Each number is 500 + 25 x the weight over the matrix's rms, rounded and kept within 0 to 999. Layers, rows and columns count from 0. Numbers have three digits each.

# q: layer 2 attention query, 160x160, rms 0.0529, rows 0-49, columns 0-79
# k: layer 2 attention key, 160x160, rms 0.0534, rows 0-48, columns 0-79
# v: layer 2 attention value, 160x160, rms 0.0463, rows 0-31, columns 0-79
# o: layer 2 attention output (transposed), 160x160, rms 0.063, rows 0-31, columns 0-79
q0:506541489508539488543499530469505469526488488519481519492483478493456496518495507489500520489554504529484502510539526477530511510547463478476470474509511490503507461508458496506496505467499486538482527521490571517516564495471511516513495503
k0:518518520508465496488503477496488505485531489531483508523504490488495460513484515503490461479501502474506479476475510513503533454495494491480456508538487506488493490472536489488495513511501513488464482512503512493494453507498524521523526490
q1:501476530468491455528490465509532485487513524481498502493478503497484498488496497458527543528490492519506526502529509517483452488477500471487526514487500483519480491491458501517504496573466499493506535472506464474504516515477488507529491508
k1:492497487481509509485502489479456489494532478520512484541523512437465513492474509482471495476510479466505506519454493482516496483515510506470501514478494483506519496524479484484511498458499537518503525526481499499463481502496496530533503487
q2:514529486487518539485504499507510533533476479483509518493500553511532477481519494515469508473503480510479510515520538499462495498486459523483518521546493514523514456509495490519507475457541475508461537518517526537502493449515481533493522486
k2:514480483538512538529510506499476496509515482486510497514495495450472518497470501506512489516497472457523500486517492478531513468511505506504512495535490519474518481510526479466515528479475524523511532509473497482497468475506486515550523491
q3:482491481507489447527488531479508492513513511482509542484478447505522534499511476494517506500503506529525510491489498514477490484505452489486525517485527485504507476486464511494531495514482492481490494518502495519477537509459483499471492507
k3:526493529517530503476515493517485499532445530504501532493488500504468467464511485509466528513551512504530529485485504508504509525499488519505511466471494490492505490484480525532504520496484487510491464536475540498492494513468524488519494458
q4:495526512495526498506480502540523505495494474479500487491497498512494503477534498522491490496488488497539494492492492482491471469496451472508490494496462508517495551529475517510492492498470540495521508498498469503485504503475479490500488492
k4:517511528496557489481522480518457509514483502522486505476495493520507506497517485499523505530509524496487492525485501492497483525511461499491513512483518495496506497515469480512492490490513483500497483510470522511523459478496514481492472482
q5:507497501479487500503498504488461509480500529510514494495480499504480510503465507491536517516468504520511549486532478527509494505496541500526522490464532488523506501503509542483523490508480496473489497509515460518485529507478485462517534499
k5:478516539475504469496488506524509495504486518479463504495520486519533496515543502509481488472480547503491507489502493484518480543528453499495492461481502488543479503520514546526517477500523480458490500520514530486478475515477519493496509481
q6:540482492509485490493492519481486481483505487480514480466480505479519512531509502480489551519506506527486524528542455531483483509501503505542532519500515468492512460461491515478527474545497483466486467477507476479497544486476506481481526493
k6:509488500520515454524439510493559476521461493486514499492475510474553496485527513494475535505512487539531473514511489519467463489484496493478526495494501515508514508498455504474526513537504456480504515504527489549500527503492510505469503522
q7:512465448491473479499536491491541485458451571489520506505492516498509530507538526489517510483506522496509538525479529481528525507533529503505540513488478500469551541501496491508462490518484498471490432460478498468491516543495486467494493499
k7:509505479505475541486538501522487506475537482536505497493473495495496461503503479504554512488465476501469503550488510497503460473489507494527532567531543544489513525499482484491515495485517535496509489522482508477477462468528514500511493501
q8:440487510525457525510491491477521514511465560494539516482443484500525458549482536495551519496452489516464471523479478530483486483527513504494559510515477516513511511524515473506516448555449480455470502460488522513451484527470471482507522489
k8:510485520511491494473481498498507508517500506472514501512512499481501524507520518498491481496517511522479477470535497470497517492496467489488529474479541473495510470495459535491466490533467485521498527519494473514496496536495509531506495507
q9:496479483523492503516476514479490523526517550502465533484483510493506493490482544492521501518465525512471462478482535489488455474537486508507486462493489513513516523567492499482495496513498478511463511496471492500451508506474473501524523494
k9:484496493494494503530505504497509487461508479554498463513516493495501504493431481528502524513488510482527506540459489510498529496529527540501447491527455528464530519506514482485507555511518504525471483505523480457517493482468525450502459454
q10:485511485517515500468520505538501476533518486493510535477529529511481525452500518451520515506498495513492483514542484496508463465529502510458507464527479518488506547551489483521499522507449479504521479499529516508482523493506572485545480478
k10:501490485541517535511488496511466500517528499475508475510505506528501487478482509478499505494492475478525503482552475514528539527483489499470473505507497551471465485516505504477487486501488490497522494467486479495505491511508484511523488502
q11:464466495484530463529503520548486493469503494448476510502520552482527501454487461468462481492500453510512483560519497516548523486485525502474542469508533471515484494532505511483480498517490473461492518522490506503532501443515500497468490470
k11:472502508481557502489491525525477489501520494503483526523507525486510532503476529484508509484470503471495457510484490466513538510516478540452499501499486506548505518503481513476547490505533517507511493505503472491490478483516552486507509495
q12:502513460483508478514494529501527481514502532522497531487501456484504468527517479488544524518467517498491507487534473496497495486546472506484495517490488522474534518497499482486525470493477505521530454513498481485475500479504450466502491485
k12:485519526505516528473518444509531518505484497503515525464486533507511481513534468510467521498497520532472507496554513493500525531508470524545517529506494504492502521456498506470483492518523505489514500486508525496503505510490464504528446483
q13:499494518464447523508562491521492474529486523517432491490500463522514471483518480483500547540511493500481487507459484456504486453517537462549507514493461507519471478497510468499502504473524493534528541509513554517523465510518494479474517473
k13:482518512446500488472505475509494508534543501479496492495484506507528483507493499508495517519529509473532516511465492468518536480508512447548482512458483494543482480513504491465443463474473477511500506539496498477534501482505472506510478456
q14:512491514497516523521512475538478543499530529515479473532512470504466481511514522488500466514484525516501488482475473479520506488466532516496509524510459544536503490527469536462480498503519539487502508522507466520567448480523517523529481451
k14:473503491496523497537519523510525536477517516485493497492517510521514524496453479484540473481485500537503481547482538470497503488502500485497520493505507503502485508482483500486491515536473476506493514494498495520482487525522494522513482481
q15:531487500555512528517518535507497452498471495509498473509501522508521490489488536527494513472496510453566487513484441474536487464514508509506535517450530496476485501508491491514497460457489476496475508466524479492503478480453507502486541464
k15:477500482543431504491493539558533514484531474528483453486491492488516506511524497513500536510500480515472508489483538486487542498510471520526467487506473468480510529482535492499494529505499448514464503503508470491537526519484534553490518478
q16:470506455475507547542506489502472497481455476545529516527488482499482492503504519476503486512508505505524474522525485516463461473472479508529534497500508516474517513488519478509479508555467505473526497459518466491501494436522552509538511487
k16:511463509524502512472520476508496493460494522537520478523507487517509503505502511473484425528489489520500527491501489482496533492496479463472492497509504516524458531499516501513540486531505489444509510480489486498489476487496474502475516498
q17:527500524527525502484512492529474489496493507505546474508500449472515480463470480506559460491482482494501533505472466501488485462513495502528535536490502497500535508528513559492523502477475513519497504539474523497436518503508510496528508485
k17:500488502552488510460532484519520555518507505532501511471527502498519482471494506483514516422541481466494502525469476513529530492536489505490519487497482470483490535479514537492503495492522468503489503495490520516498489505498517539488505508
q18:515495499452489494469478520529517489523545490512496483483500484493477498526475459488531443524476509486483497502448488481545546517504518509485526523518480509499512526481517499481475537493477515509481471493537485496512480543481506522521528499
k18:523506438484499494493492497532514520511529489548456495497503495499501517520461476544490541505501482510508507486487501490540472478507530541512532483551491514485528499514513525508520477509497523497516446539522506478445517505488483471483496520
q19:509480484488472524513446487409492469480511467529533496495515511513484507517485485511520521474521477469516494520484506484488523528516519507490474488499469512457512505478529516469534465539462465503560484499494514480454489490482487496474521449
k19:513556515468488455486494511542511497500473518508525509501521500520476495497554472499543497497488493499504501474532529492528450525514495482493471475514524464505480496502525522476504519499528446502476485527495490487500504503513482503486485505
q20:495487502506486483542469448548493515484524491537474482486499517505521511521492491509499491522511495473495510539499502519495484523502500482479505510501455512460526522488526553499516489499519539516464524488512487536522467468537541465452475531
k20:517470504513507434546504462512493513480497490494490499522461499525486507503469499489458489529488518493505549526540500480509481513520508522515527503509494496453498504495500512470521527537496494550539496530509494506512474460495513537525482448
q21:520491520497505444454506524498465458497483526502495494483542459488495478456456511498481500499524522515526454518479477475523530532512508506505480466487516509539510494506517506508499490500516533501583464483495586458533496482484488516512511493
k21:495478480483510506450480484485512537497548510488511473478500492523524493475554511505517485504524507496467499501500491517553488491497528531482467520513525496531512485508508501494507499487540494492469503510513522475505474481530473482473506534
q22:526536515511444500514497533491522499487462566531499493530503492516528488491492544510495466470516499507511471490462522491510517480509473506465461505525472457462499525545473511510542548471487514500486506549536536518487521502519549482477515518
k22:536517506491486506510494526507492476510511511534505452540491509516487418513524489476488485469535547528492502500511489483511492470514497534490501466501477541470535479527491477506438481517495473500503459475491533536479455493493501498501509508
q23:467482551517482490490483507488521460464493498482531446455534544523534478545533512474493520490525483502548508526468517520480503543519502511498503516489494499498513503508509480547524543509500509487527463495488497495521489491495523500525444457
k23:495522534499531477501529512492507514516544464454522499498505506531503476521506498506484496482470494502534479538491482497491489496481496503516511477476481525522493491508492526483479493525526512510543541501488481511489483458504518497518516477
q24:475529474502464520449476492465499479504545559475513461521540508476521537494523521510501526483478484512498505514476505484510491470497491500467486553481518528517475511502521488467465522489530481513504467504457496462512508506521523490477454492
k24:498494504459534481480500505551527484516556523467510453532515487505517478506489511501507476546503505530502508505547487500472505507500494520498534546524509504509500489492514486479510493503505528495540517494524513496560509462486503496517485471
q25:452494517534499515500496528485515519519501515546450514536465510503491473508545480516505481505487492521525494525543495500486497486509508464495498539460564530495534444484525525520523505490473503508495547476481507552553502445505486508494512490
k25:492520499504515520519484482498527504485514555502498503516478509511507510517480530510434490472531467498491453519430505507481547475492480498500505515507501513513479512462514566453521490513533488484479477493499462513517528506471526528524514530
q26:538482540497547522492501499469494489515499494525482489488503450500447448509427502532479511533494503519477500504485512545517493513474531477493437482515500463551507483505494506531514505497500515503484538471526502529511542479529473493528490474
k26:489518532515461472480524526515541493501522507492511451543525502466492521509503456484520505489484508518464487525510524484498487506492513478473471482521536502495504479505474512499483479478548471490457501576519485541499484523463460492454453484
q27:522460486500511518512485490482488510517452472500513502498508536516500530512510494490534501493490480482468472514480519540507491516471501487499541497476513476487478462471446521498523494522503555508485538478485514498460512493521495486456508513
k27:519492504510510497507505528466516464509477501501519465523494510489525527483496502524482513511529497501536456503473514537506487534492481485441471480492506468524467509509528513534515509478525548497537511453491490486519495502478482501543529478
q28:484472509554465541490487492493518467456503519475494527537471494468464521473516536462498519529497474508504498532516511537513508507486462523486492515496470506492531504458526511483515519497508484526485510486520489478489461520564509512526507500
k28:506525487527544508477529512474494513516485506490517498490486453461503545477499511500535487522518560506507494510515467521489492526477512448476472483479508501464537495474489544540498515494488524510493501496524499504503503498544537500466491518
q29:504515501495511478477525527538555484500482447482493500507482504498464493465511535512512444528505511511489493529471474486510490493490462488501461519512505580488419483483485534517487533487467533576497508554527469471481502530498484524493510489
k29:523500500469498495471531484494503505496492465477530542495520481527494520516487485519501474515528493507493487532522532546466536455527481522526522519518532502470557516497516516524518461524506454519505496486510507480515507513488495509479506472
q30:497500469503483501509516523507484521500503498514466522495488506472486466478471505487551519500478498461462531479492505522525502505469518526508483527511472508503522485482458492448457480518475504489523496487508522468486553499515520466477487446
k30:516460500528526485451498487562510507500488483478462504509513480508521472470544526472514517500523510527518493498473505476489510455489474529497507480519494484541496511498487499455536517498507499482480511510547534520520499507511536479484477489
q31:460470530443542515534487498465504449515534513516494506530499473504489481494494489489499510526476461479465514517496470480537489529506542473518505474479547505485499532494502519531483490518537489461458469492498484519500507482479515484505501523
k31:485480510541510518507494499534535490470496522524506493463517512524486506497511489516480512499516496514458501486485500507504463519492504509517475475456511499496564495480535491484481468518509469468462503518484509497511485517515492498489525483
v0:513530501522502502520482507509516465503496517503485502492512489520500511494515508511502501500481457499518479554472493517484510505499513562531505457495525513513485512458511501505527525461578491500472505530499496510526487512496520474514508508
o0:431500570515506496491474509474541536508530476503442501512495512486542491485535456498481486501522486479500483504544461511493476496435495462506472508552513448513501522500456495545458474492509520471499488515502442512469489484545496485480495500
v1:514501513544510530481505485504498519487548481511492492527503521492516482501532529496483507506504497514530516526515526470464519514509463502494503506496449525552441460513490485449517476499516497484529491473463530525528449528515477511518450450
o1:494458497505508496493494506493494479515504460542471508505526457505446477484468478509474459516523500534478512513496490508553456499452493501522483453489534487511468559490555505497468507512500503502506550516530468505488545472511517526517547578
v2:495477477500466505495507531529478512510506481481506521470489529475517519487517496494502507531493484477482508525469500501464498495522508515494507500524521500550530507505472541502500483474471528511540493515481499470525479496503526495477478498
o2:520497518504480522508472455475519471508485494500487478489501520492551521502494523510492494492521486479518500483462504489498516501496493503506504516450507493471475534481523491502497468531514436463503500497512494489490536496490483506520488484
v3:536495492441506493531517528472505484531513485474503454470494520523483457495547528495498550490462460452485499484499490504528504549494530519503520522484517504504511498504494501481497486489522490522536501501481507494543511474497479494515519518
o3:547506473534476508486482500517499530480470528530501478492518513483558510476500518500518517528497570504524489491458468530503519521475480514502507443485509503501537482489513476520512506450471468506471482501512504515455477518494548496516504474
v4:513508496485488482518512492514507493500477513509516510528482497538459490479502508531499497504511489473503485480498525504448496525468475481557495506507492498467519493482477496494499486484499501507522455472552509497492510495480484477529491516
o4:496533510490528525517481502505543481508466509511499482483516520493486477463482489500498483490492516521448491531487489520518476451490500487493475467519514457477520487496478520476478537424510491519464500529539500463484532498539513559505485518
v5:495487537510479482508544457492498491544521533522491482519515478497487511506498518480467491526501511525494472498510533509490490497508483481482475488507525488557463488485488501524492507517511517486478542489509499496474494512460495469470537537
o5:485509487518480525470518535502507475507499492450487528493497493535492506489476468522515488540499477510530503507472494463498510474510530502495493477512485501505504503546507479519495496487472492492518471528502493500518513515479517491539483460
v6:528517516499513514502511489495507515505513489522494487497497502510519484505512498484551551489505529535514538506472494508524487471510550508535521502487493492490527510500526492500448507481497501505512481470472517479528481500539480495486513503
o6:490494522513522548512489492496474507483467479521500459522519478492490499492561491509464464521510510507472483495476489544497528465500499465486520501546515493496508484469539504482558483513521473494487544525505516543542499502474494495508523509
v7:515515473525503471506506486494475488518516497530494479481499479509481505535496519502464514521467484483509512468467515501478548471478487498522500498530514515489510488491462523539513499500497502533469519506503484467477508510481533516510483493
o7:475512546472489509494526490513491479540448479465480533523494519457531512461516510473525481503432516490498503545484512517496512492511492538500511459513544531524494488508519539533475510493500516491500458506503509487496522474465479515484502511
v8:524482516509496506488507506510507505504502490492543502512525467499527513510498548506528474465538513495484458479498465509511476508532504478486489469500478498558511494505509529472509490545494488505465467479518534508511516502473487491468521528
o8:473475452520532510514510487488466503517468501461465501507500506490517504514506463478503517510494479476488520465533520467483527453520500553502493503479486467470513485471525481528455482491503485506514489532497507469526488508503549480546496501
v9:521491505524535503496463504529491527483482524469499483481507488490481489526480502458519508483527484527442495476523505494471463474480496485514495503488474496522475506484488505504479462540511493495504528518499535485513476495497490518504493491
o9:499472537481479511488487513476511514501503486521508487512508512545516517501515480490479482492482498508502523504470486462563488530515517521502486434492504505504490505506492482477525484500514467524475492484518450527525490514514478498502512486
v10:504476513499485456484479484449491499504477513516496487471512484466479521512489496521504534486495537455507488515505499486490510499491489478497481512512509472476512507464549480541490509499486517518484491490520535486512490494505514500491475483
o10:516498458524501508492505502555521511475482492501503506502508526513489524520512486505494482501493514514504448510453505509448512485536470499480501508531460532507514518510469503442512514520513509483480503504507484513478520529488516513502465476
v11:516497496540514496489516500512506508562509497472455483491481439508498507534485515529538525501514494458484476488507499433484484485455490499501521505487487478483513515487492508515526505520506527517468501538521484509488504505512501514546504485
o11:456496528498519520525520510477502498483499516498516505519539525492507502512499517477491472481493500506497470462510508542522508525520496479524489480484494566503451475531510517500450496499542478512504517489505505488519511539514541515494514516
v12:455489520505514492501464544511504510513507506471481493513500525482491487508487496492489527503519532483492495496516479473548475486485476504494503503476479501496531478476489489480528503510475463530483483491488498510508505512502474524531521521
o12:512452462456504501512517483499540538440538475495499479521526486530529516485557498512475507489483503526464462478490511459503519520475512540507539481521505503503509513506512532435434528511486552484526483484485541519496509509525478529471491524
v13:515488510476479521482479479491487464522468485508481499471528507478529489529495500508503519492489494471525514503456482502493511490504473544525490514491508504494478507506524442488496457488519502512511456499481503463459540507509489496531480494
o13:483522481534509497523486482496493511474503492501480501519484503494507458488500518520485489507496513487481470498551474528508506486464536486494522476505497522502480475467511506485467501455503515483499493485502476541550507444552458508470504546
v14:485478470510488500501532518506493518486519484513521432524474482478484457475508478474500494530492476537513482489538501519511467490486506474512488501519519511533510491484468520500506506479480478503488488474489484509518489524536490503493487518
o14:484477461475481463500464479522522481481500468514513522471500512489513500530554497498522527492520522469510522474529519498506496514511475516487493506472511480520524471500534445496496481497506475480521510501466535509502522492453457487548500512
v15:523480478510531486532498526507483502488519484514519494469525504507512484527504507548496548495485478505563520453550482508497505517520489498515499515477487498478503493502481494508455525502499521492485476505501539525508508457538486485468502496
o15:504520471511558512498475493487471490516491496467468552516485537490531515483529505515510463524513562484472501478466568448507511502471471501508484465492502486538468466507492527499495522446495490511462489479517484541497488546463495493490538473
v16:497499485505501490503529509488503507499504484501501475509513473512489552505489484528481497501522532474516531501487479502478507507485514494493503509515504525491509510496489473508492505487490494513497517516468482488511502514475536509499514484
o16:487512510483494451509453505493520509523498515480508505503480536487523526488486500530463482500445498522487480493536513535491514501484468476499474502501484495514499494467499515468522514532507489461550483465474508522485492506501503519502502465
v17:507529513517546482487500528508506489519536486487479487517484493509532503540494495505537511520489499500479489514484441484502534515494485465473488495528509469539536506524519519470503496489486504543513466515482507507504464515530545539483481490
o17:532507515494437455454540460546481487480494472536465525530499485507479515504487449549548479524497471508510497485525527466467525492517519507535485454483496511521494502489466529533469522523508489514509531490519495526535500494511525470460473488
v18:519510475487474521486520510497537527534498535449491522550507512500525526467493493450503521500496484512488466495546491464506510457475503496545509484530520523497520497518503538491487488471512500449502560502508454496503509491513490506508511534
o18:487498534474502489498504526489526450475503493545524444483485518530534452518534490523516521489498519502474554510463451521522491537489526533534510522450498506513513514487461493496502503523508495503480457501487526472451475485503441500527484498
v19:462485496499510490505519478499496479513508490503452458479509497503522496463531479505492515479470494535484496487493539484577501490528497511498517510520528524497531530506457462484535528462497522516475497493478523503502508461503520489485509475
o19:471506497500452506505481523511514491488487481480501464508492506510513483548506510512465517483533495497533489479518442489485526500515524425532452474530515531490486525502512530501475503508483461485488463525495525516540505556476449512518523496
v20:517511498511477519512508471491484535499502492482517460512534522508502503500508487507522493451512497527507512510508499492490495502489488486513498494517519461501527506482488496495498465518505500510507515504508478494518508474486495506492469492
o20:476473503479498497478511508456536467508494489502506477489477537499504510508550461508487503507477492510528560481542501519521522491518462527532500524498475520489447475490504507516517508511468492503496478496478469518473516493504490481477487489
v21:524478481505509504496492477529529536514482491451536510495528505483519510510513516479521516515527518528516482451503516520491526486498509546464480519498498470466532528478508476513504485515502510512545525512483517490539515491479521454489483469
o21:487527496522523504488492469475509529496486490502506502464479508471526474505511496521520505491478537494488540553483441485498495503523521498520540520491510494515477509513469536511535488476471518504527481480500484551491540522495507540493493532
v22:515507462488482521484507521525436485522460475529515555496513508513480489515524485518529468488497518491505523461501482513490495521500493492506459491521543511507526481519537500509469493466476521441496494447506514497525480513488477519525480533
o22:506480493472520490512525470519499489549553455511514498480519528504544462497488512524492499537508528468492475496504510570524515534535473505502491491534506496490498507489470476507506468492510497558525515510500510501513513433496523476505546466
v23:518497480493465509514469524507482504512498502500518532491525500502465480476527463489502506492502551506507497506478520518458531489487514499477516500512474533483518496499490485487475531514515535491504490523511503529473465489462492481468485480
o23:482535463519529502505523447522512454487501513503468491506509502481516494485498543531482520498486479508529508497546491538516495522484501518498482543475531493492517511474537492532523472504519485502470468457505475477494497488506495461486479509
v24:503515491474501482508486469486478509502519460499478508532501464515519497494468500482485486530486513470509511491539519478501524466468502498509427537504502457506512461491529546533522493472497503521493463502498514493516482504492484481491490503
o24:468494479533510495488529509497520480490499454486515537484502498472480472474528480505513502457520476516467539534512506504523541490467469473460552470522480522468481508465470485482478503527522457487550499496496449481521512448478468488465516504
v25:482477502517477518491495496483472504489478489558493494518516484521458483509526483481512508495495473502487482487538495476477501460495491512488540500530499519504510478513464454515511495505558509508523466499512480525489465482501541481486505457
o25:541488519506486519490511464493475483497497545493519475526490470472522550535479447489470484479491503497496475527499478506477493493490491525506482483505500437495526463521588550476496464528493474497481486509464528455511465519492528483498507468
v26:481521519512507483470539504511528474463492488501533524463496514496464480462507528536475469497509471441534519501501485498485530466498524469496481516490488486497491491470471531493505491528513493503501527519514503501484478478501510497516513523
o26:508472484501492458502509555465485491511522492510532502445502526491526504511477510470527522462500527548474480464462505525494506512527508476475515505502469466518524516505479492516480506488486518520532457502500441501528537508491500525506521499
v27:512454482496499508486515491540537506473522505494481504494509512501512513496500499460498499533479541492511448504474554510472527498524549472494502469536545527500498490504506464516519506515504476479527526505489502469517490506474493533501489534
o27:468514534497486506501526538468504479490490501516456442507500481511506450541493488530496511496523469518512514490496497508499473512508486526512490496480482462514507510507515533484532479498492569513531490485479486527488494467449502507486490476
v28:497479509481500494502495474497493510530532487439510468497495498512478495469513487475502482515543513453485506500532499488476504459484484504494497499491524501491545504536502528518471475498473503532489525493488498511489519476514482488492491515
o28:539512468519478486448518497522501487447507487515522514484492482483512487520511519547510476479468517495517515499468534500497535525510524478493537498494489520499504454472541491490519514412527506463519494438498490511506501501512480551513486475
v29:536511483507479522496548535521478501428484518501497461514494509486504537517517497479523497518485488479476496493502501529515477509519481472479478495486502494489501505520518475524511526527529522515496551485529479491530487542517509493511500511
o29:456491540505485521483454509470535471506479458538522514457459495459462458489512480476499522523502453461524503531514549529497541485510520522438507525547487536523531523504483551465539495482521526519500495509461474499481487506513494488524530493
v30:540514529519511523492538518483478492519516538497503509474539477491464523505508487495495492501502489521496524501488476457486496489480496492497495490514453507493470522538516555519497453482488534492460505517491512516515497515492477493463514520
o30:475478497521489465506446490516481475491526493552537512522498525541505508530514536523501494475502506494477478492553515511514509530598510451497532485498520498450516451518515494453478506512518496509478460484513453483502514533503504472484485529
v31:491510474485497520505517470496504546473544495499498474532490492534489525549469514506513524497535460490496490464469474505483467497495429545501519521491514531468501520510521549504543497527496495534500446520546476468497518539509469472515522522
o31:488491515500506523501484505493515467525479518489501466513516462456535536484494500490475480512486489507482488513533550483495510494527492522513461443473512486546506490529482482472521475521531507519518520525498535466515521461529496534471491496
q32:534512516509497517493533498494530547499500451540474508508477526549506498520463472516501496462493503544464455492527496523506486493499549499533460531527517470508506521455531497444532501518536525511537523484513476497478469496497514482446531533
k32:511501530498497510477527511473508479519517495528485480494506507510468501535513503500481487529488521483522519515461465440511462490491483492490495542489487502500534510504490472501478492479493480537487484513485545504504476536491460524497498510
q33:527530526491518531499521503510518505510523497501503514503480531504520514505477499479497505480492462505471512507498540526471532499483497518515500506509514500519504496467510497479516493512546459487541508483503475494501481501460484484481474506
k33:519486536484472516419451523464522497485527463509534486524470499501510555510511482475525512498517548495494519486462480482488441511488486490507464539486464479522517476505535523501472508496497509499492523495508540519527428492483509511503510519
q34:523540489470509501485501491489522515512508498503472501475488505502524513498463498473478499449491510515470497508490523517469511524501513523521444513499518474503486512488500514490525479507514505500492504507490477485498505506505516489497482505
k34:509498528486505488504490489478475476516523486519483497546517492549483518480492498497495497513500509478510514471509442535458526521489507506500493500507492522496524530526496518485477508507469496527493503482503493496491500493462503505499503523
q35:480503462463512462456523465497494492499483541479534515491497470472469506491535505483526520533548462476521556485484520500503537507491448493465524446503481506539490491465479485566480505498473489508510475505482501500515496527476518517514463474
k35:512498448488468488477479488498539526514516506462438507477488471526546472472506487510500505509444505490489500543529511556491525507507506505481507553503494503456490485486474509510536551534521554491502488501477490487475538485583490509523533513
q36:520507467512512496517503472517549521496512487495500498484481520507506487485524519504530512485509501514479495496504542465506521505483476522498500500489487516506495501455490487519490469534520485492504504500497481505520517516491515504467503458
k36:514504519526481502517481516481458497497507498478492536525497515504498480447446490493548499504476481453443510499534490543496484490484498516521489524523509479495531463494497484510495501490527477478520456488523468485445540495511490497527544541
q37:456517485465510484511485503488496493532485531498559520450487481482487492529538467509531529566545469486503569536497532496497498521489443519475548513525491539511492477455461488528483494528454439522484493515467472491490488520519494470498485474
k37:505516512495452480493463487498508521491528474495438497511494442528542468499500496516466492503522517510524492517528528507516525538483547463475495540463540536472507481525530520529488495514544512491513507471485470551521520523523498484511544511
q38:511500512507515503547481520488491493485504488524525499479478491474537499525480442518492504487491519501493483511548474496487461519463509485497498508544480488502511497483487529488516512512480500503517487527500470505479510509520507475460539514
k38:465496489505532475515503470507487513481461539510481533527488456525486484515540481471497487493502559542514489469514453539478500528548503539486531486491511493497473515482518488538537520555496478473471503525502551462543495499452539507472455494
q39:514483467460472523500499509515534511507502523455553545491506445475513494507558504507518543519527475485451546544472527481482522541499484523466553480460491505494536472482462519502482466511486460500509490475468472503481476521548459503460474486
k39:502506503501496506467428468454499515457503465471493499517496515514527482507547496503484471549481476495513509509495501527485492513500497468532500514501514470507507510492513477512499482515506486463470473478458469517460567536542472518530493542
q40:519465513538535486530529466488482490474433486527392469559549435498477540474468522501499460486495509485537438454458471500508480491502580459543434462531480484531481526503566519521493540484533556487461509501543489478517496532469490484488561479
k40:487503492479492474502492510513478529525533510497490485495493540511534471520496467487460483530447468503526479534517530500529501536479468503502508471519525512483495526489479514497475518476511473503539456494524488521468511474568461530524515508
q41:468506504522520566465505535499520545511513503490504515498464540504498500497467562471478496508487464496463446515507498508478506468467509521495531530470516534525485465481480492476508472515490460489504519478522506512531511501524480526512474511
k41:502532536525483476469471489493518492497453532477466467518490494559502515537520532525490458470486506526494499467522466545495536526507523535520555492458526444519544478533498532501492500538442484473524511535496499492507524500476469510540485501
q42:446507519476514496470469495533517506479523496544543517514522475476533506502561507462526529525531534488519550531546524504526529502529456509533548454485520508530488465434458499518488449540450438492471479532476470526501498494453518514533498486
k42:500522501528463521497484509513480505531469502481488490493493509517501491471498492530493494496521493500501542520391463505534512503495489444494486462530533516496522529497497453512502498515491498507474552504493462507459524492515458509481500520
q43:515528483466483477498536511501492471490509510495493459490511519511508503515472499489470506523476495476544536502519513548462518518457480491535517504515490512491545507503454497519547497519529494495486485519434456499476493482479489528543530536
k43:484493488510487502536505547484469521504518499468506450544509507534505502545532456499499478544458475501478455480497490485543454517520510442456494459517452523494574494439535495468475540502500506480498518487544524538456436498532437523432576538
q44:516492499447493504498497557491509513477496483491522504504467547480503524502495491491502458467463497464506543511469536487494506494499544528496498507456509501491515497519471505508550553510563476528475471508484474531497494544499501475498483531
k44:493496516537543435550524491528468501477516506488476464505464524500504483505528509500514499563504432532478492568527471535503542506512489457459506472473478484496536464458520518511531462486498555509517527511462488538516509516498440489507508521
q45:515495502497475547499446479486505491501513493525549507492497513506509506520562490494529505513494486507500472521469499477498498504481477503529488562492528464480530525492518491524492488493487514514515468468488494489482460525474514513535463516
k45:566472509528485504478526470447474467491455494473506525499491521495469523467454492483502433482515457502490448511488505526529480496487521476493499513481547522523529527464487501510472519519524484498520525526501516529503515510516520464526507531
q46:510502516466481526534515456525514494474495489490505481502521498521470520500560471510516466526523531462486507560506549501503499518470498482478478527481506472491475473462524528480482515484497516485512512501497511500506501504465520489465501479
k46:481496476518511533513504504487544493504514512456535499545488522519509470488440524490469456502520477471522471528513537517478491464498478458484482530540477486516453488507494516564489513488555497481528460528506458516467497520500475589499513463
q47:542497479459549494523492542524499493497527507477512483515552487544489479535538495516504529496456500505523491506472506500456474490478458540487484485519507490465467509495512450491524470509554501489552475550500503496509499468479467537494518482
k47:477446524462498502519496505453543469458430462442469491446503482527480495487491451537521494522491475508513493532436505547524483500515498487521505518474474484471466465483478441512540546472481540524481501506508526502492549528477519511525487520
q48:466545489519504530517459526491469493478502526516500502500496488503545505487476472531476490517490518500524519520518470434474527510493516535529526501495501527507501500516489500445477472530459526507516474514527486476537505508487501485484535497
k48:477475487498484522466538529458447516500530517503469506522488467471483518510471489494495513472558474514520529514492468504514490466495491487532515538496532496521526505495500505513514488502529503487456510516461495529543473479487523516503492535
q49:519494511497523503501485537484470540511485507494441521523489507485519549522493483512570494506481480516535496537481503491547527504458502524513485515505525482519483493477514476461482486517498468511499510497488514478503476487493497503508530543